Weights of a small GPT-style language model, trained from scratch on English Wikipedia: normalized queries and keys.
Each number is 200 + 40 x the weight over its row's rms, rounded and kept within 0 to 999. Layers, rows and columns count from 0. The size before them is the row's rms in percent of the matrix's.

# down: layer 8 MLP down (transposed), 896x224, rms 0.174, rows 533-544, columns 56-111
# up: layer 8 MLP up, 896x224, rms 0.39, rows 534-545, columns 56-111
down533,121,192,260,154,233,185,122,203,211,204,233,273,222,179,202,240,167,190,156,217,259,206,299,217,171,191,217,196,221,183,195,228,271,184,208,139,170,208,228,175,197,151,195,192,160,219,275,204,229,169,179,220,169,268,170,166,176
up534,093,219,181,171,151,137,198,228,126,231,188,129,185,191,200,207,242,193,98,265,184,168,192,282,192,246,213,183,236,222,264,245,120,182,217,228,272,275,217,237,225,173,271,111,197,155,239,179,153,208,170,148,194,186,160,186,176
down534,090,213,236,225,238,181,209,205,195,245,212,233,165,216,161,192,247,229,224,202,179,154,207,286,189,217,170,197,186,249,203,215,123,186,241,233,189,226,220,179,252,213,197,262,212,196,210,186,157,137,256,227,207,251,151,145,166
up535,099,203,240,211,192,218,224,246,234,218,223,217,200,181,139,163,236,236,157,176,185,194,119,198,247,226,310,154,265,222,253,183,188,211,179,204,166,204,258,191,123,253,224,159,231,232,277,219,188,221,210,241,159,290,253,164,207
down535,101,133,118,186,197,201,220,179,222,204,221,252,217,231,150,196,249,183,245,290,171,232,139,231,172,247,148,227,247,251,180,240,253,205,176,197,155,130,153,276,217,255,219,229,174,215,272,216,129,180,176,165,185,244,139,168,178
up536,101,217,251,142,221,162,249,240,139,99,175,79,193,189,254,174,175,153,206,239,189,226,252,132,270,218,179,240,140,153,131,200,138,240,152,193,146,185,179,255,186,210,213,156,232,108,165,190,172,228,190,255,190,233,192,239,215
down536,104,234,309,179,171,158,186,219,233,225,158,214,217,230,223,217,181,167,185,252,203,254,179,190,257,152,146,171,194,215,213,169,209,63,196,202,104,203,213,166,220,249,206,159,185,191,149,235,265,233,131,246,192,226,205,209,227
up537,098,246,231,186,191,177,191,200,162,213,141,137,243,199,231,125,243,221,177,128,223,245,170,207,237,180,208,189,184,164,205,151,210,109,214,222,233,219,161,156,210,193,209,218,303,232,137,212,223,160,132,146,292,193,209,206,181
down537,095,192,153,134,200,149,314,193,220,239,234,195,223,261,188,178,175,228,217,113,178,184,222,185,246,223,175,199,221,199,208,198,200,143,203,225,230,235,127,196,271,274,121,162,190,187,228,150,209,200,243,216,183,132,190,261,165
up538,102,204,220,166,141,132,236,210,165,232,172,256,176,237,146,175,188,246,202,210,211,179,218,220,208,211,165,188,185,203,139,244,218,246,216,191,191,208,148,146,160,170,210,233,138,193,159,178,172,228,201,214,230,188,144,188,213
down538,101,225,169,277,233,189,178,264,136,188,200,230,179,222,174,259,239,187,242,143,172,128,166,186,216,260,191,224,183,162,162,281,277,194,139,225,260,180,259,211,178,213,132,255,159,140,123,303,226,205,212,144,139,198,282,246,169
up539,092,220,159,198,251,215,160,205,137,165,176,175,200,188,180,209,265,249,266,223,180,239,220,285,226,134,89,162,191,215,228,138,192,125,224,215,175,263,227,173,219,179,257,220,131,225,167,195,197,171,201,254,258,197,153,214,128
down539,095,185,147,128,219,246,170,171,220,274,215,216,217,210,110,182,166,237,216,191,201,231,220,232,221,257,292,163,194,246,232,225,201,131,224,202,225,215,189,221,148,229,178,185,174,221,165,208,106,229,225,271,238,214,203,220,208
up540,106,165,197,222,237,178,224,225,252,244,216,192,186,178,250,149,212,194,155,246,250,238,174,160,256,191,129,150,227,184,265,197,178,233,183,173,218,181,196,204,178,238,184,200,165,187,192,144,160,149,173,123,217,114,276,219,181
down540,105,186,189,215,209,209,225,168,271,231,180,161,150,208,170,164,218,134,192,157,194,198,167,208,188,210,214,268,221,159,253,209,211,200,205,184,258,232,188,229,154,212,238,220,184,189,162,96,168,168,211,228,183,142,184,194,211
up541,095,193,153,235,170,241,151,134,178,198,62,202,196,112,262,200,134,231,194,200,164,205,221,229,154,222,241,202,239,173,168,305,259,216,241,136,210,298,210,152,179,207,151,157,204,206,209,182,199,165,231,201,196,219,150,235,209
down541,103,175,172,195,230,224,291,182,155,210,212,276,228,201,152,182,164,182,242,218,205,214,192,228,181,250,293,253,168,178,179,223,242,290,200,237,220,206,212,198,210,189,182,204,240,187,299,139,113,255,242,195,197,194,151,299,132
up542,100,172,215,259,191,132,196,150,165,157,135,96,213,182,195,292,125,234,204,248,232,148,215,186,232,195,275,175,158,156,165,211,179,247,180,248,212,188,261,240,197,224,223,157,226,215,198,213,219,175,217,214,186,242,166,286,235
down542,103,205,196,223,229,199,206,263,176,172,216,190,217,218,231,136,173,236,188,188,178,221,293,135,208,156,171,224,241,228,270,221,164,220,147,133,175,250,107,272,146,216,208,176,160,230,200,205,191,286,212,187,239,151,198,218,146
up543,096,222,204,218,172,256,207,233,162,143,195,228,217,177,178,235,197,158,238,172,185,160,215,233,173,257,205,218,178,236,270,226,172,212,184,157,180,197,171,222,226,202,177,331,207,211,254,227,226,182,196,192,284,144,161,254,213
down543,097,211,236,269,182,257,264,210,230,189,204,197,237,188,193,188,169,247,172,193,203,150,144,174,242,198,109,174,184,198,175,189,176,231,227,210,261,195,144,289,184,162,165,160,227,197,251,215,320,216,214,217,244,200,173,202,140
up544,103,195,187,158,206,229,184,250,218,135,218,171,154,179,217,255,159,191,173,174,235,193,243,122,246,142,207,173,211,219,183,260,245,231,212,159,235,162,220,230,198,202,150,235,156,158,227,213,202,183,157,173,226,258,187,229,218
down544,107,205,289,239,175,167,204,204,207,218,124,170,210,197,263,116,212,238,171,160,191,152,203,118,168,232,196,182,201,184,130,205,187,160,204,241,145,235,126,110,237,187,236,220,152,137,163,216,212,235,185,259,192,158,226,163,197
up545,097,292,213,161,231,288,155,118,223,151,212,274,163,253,182,191,176,209,148,220,216,187,240,250,181,203,234,301,215,217,218,193,205,210,195,126,182,188,214,175,176,182,253,209,224,142,244,214,225,145,250,215,245,177,244,178,176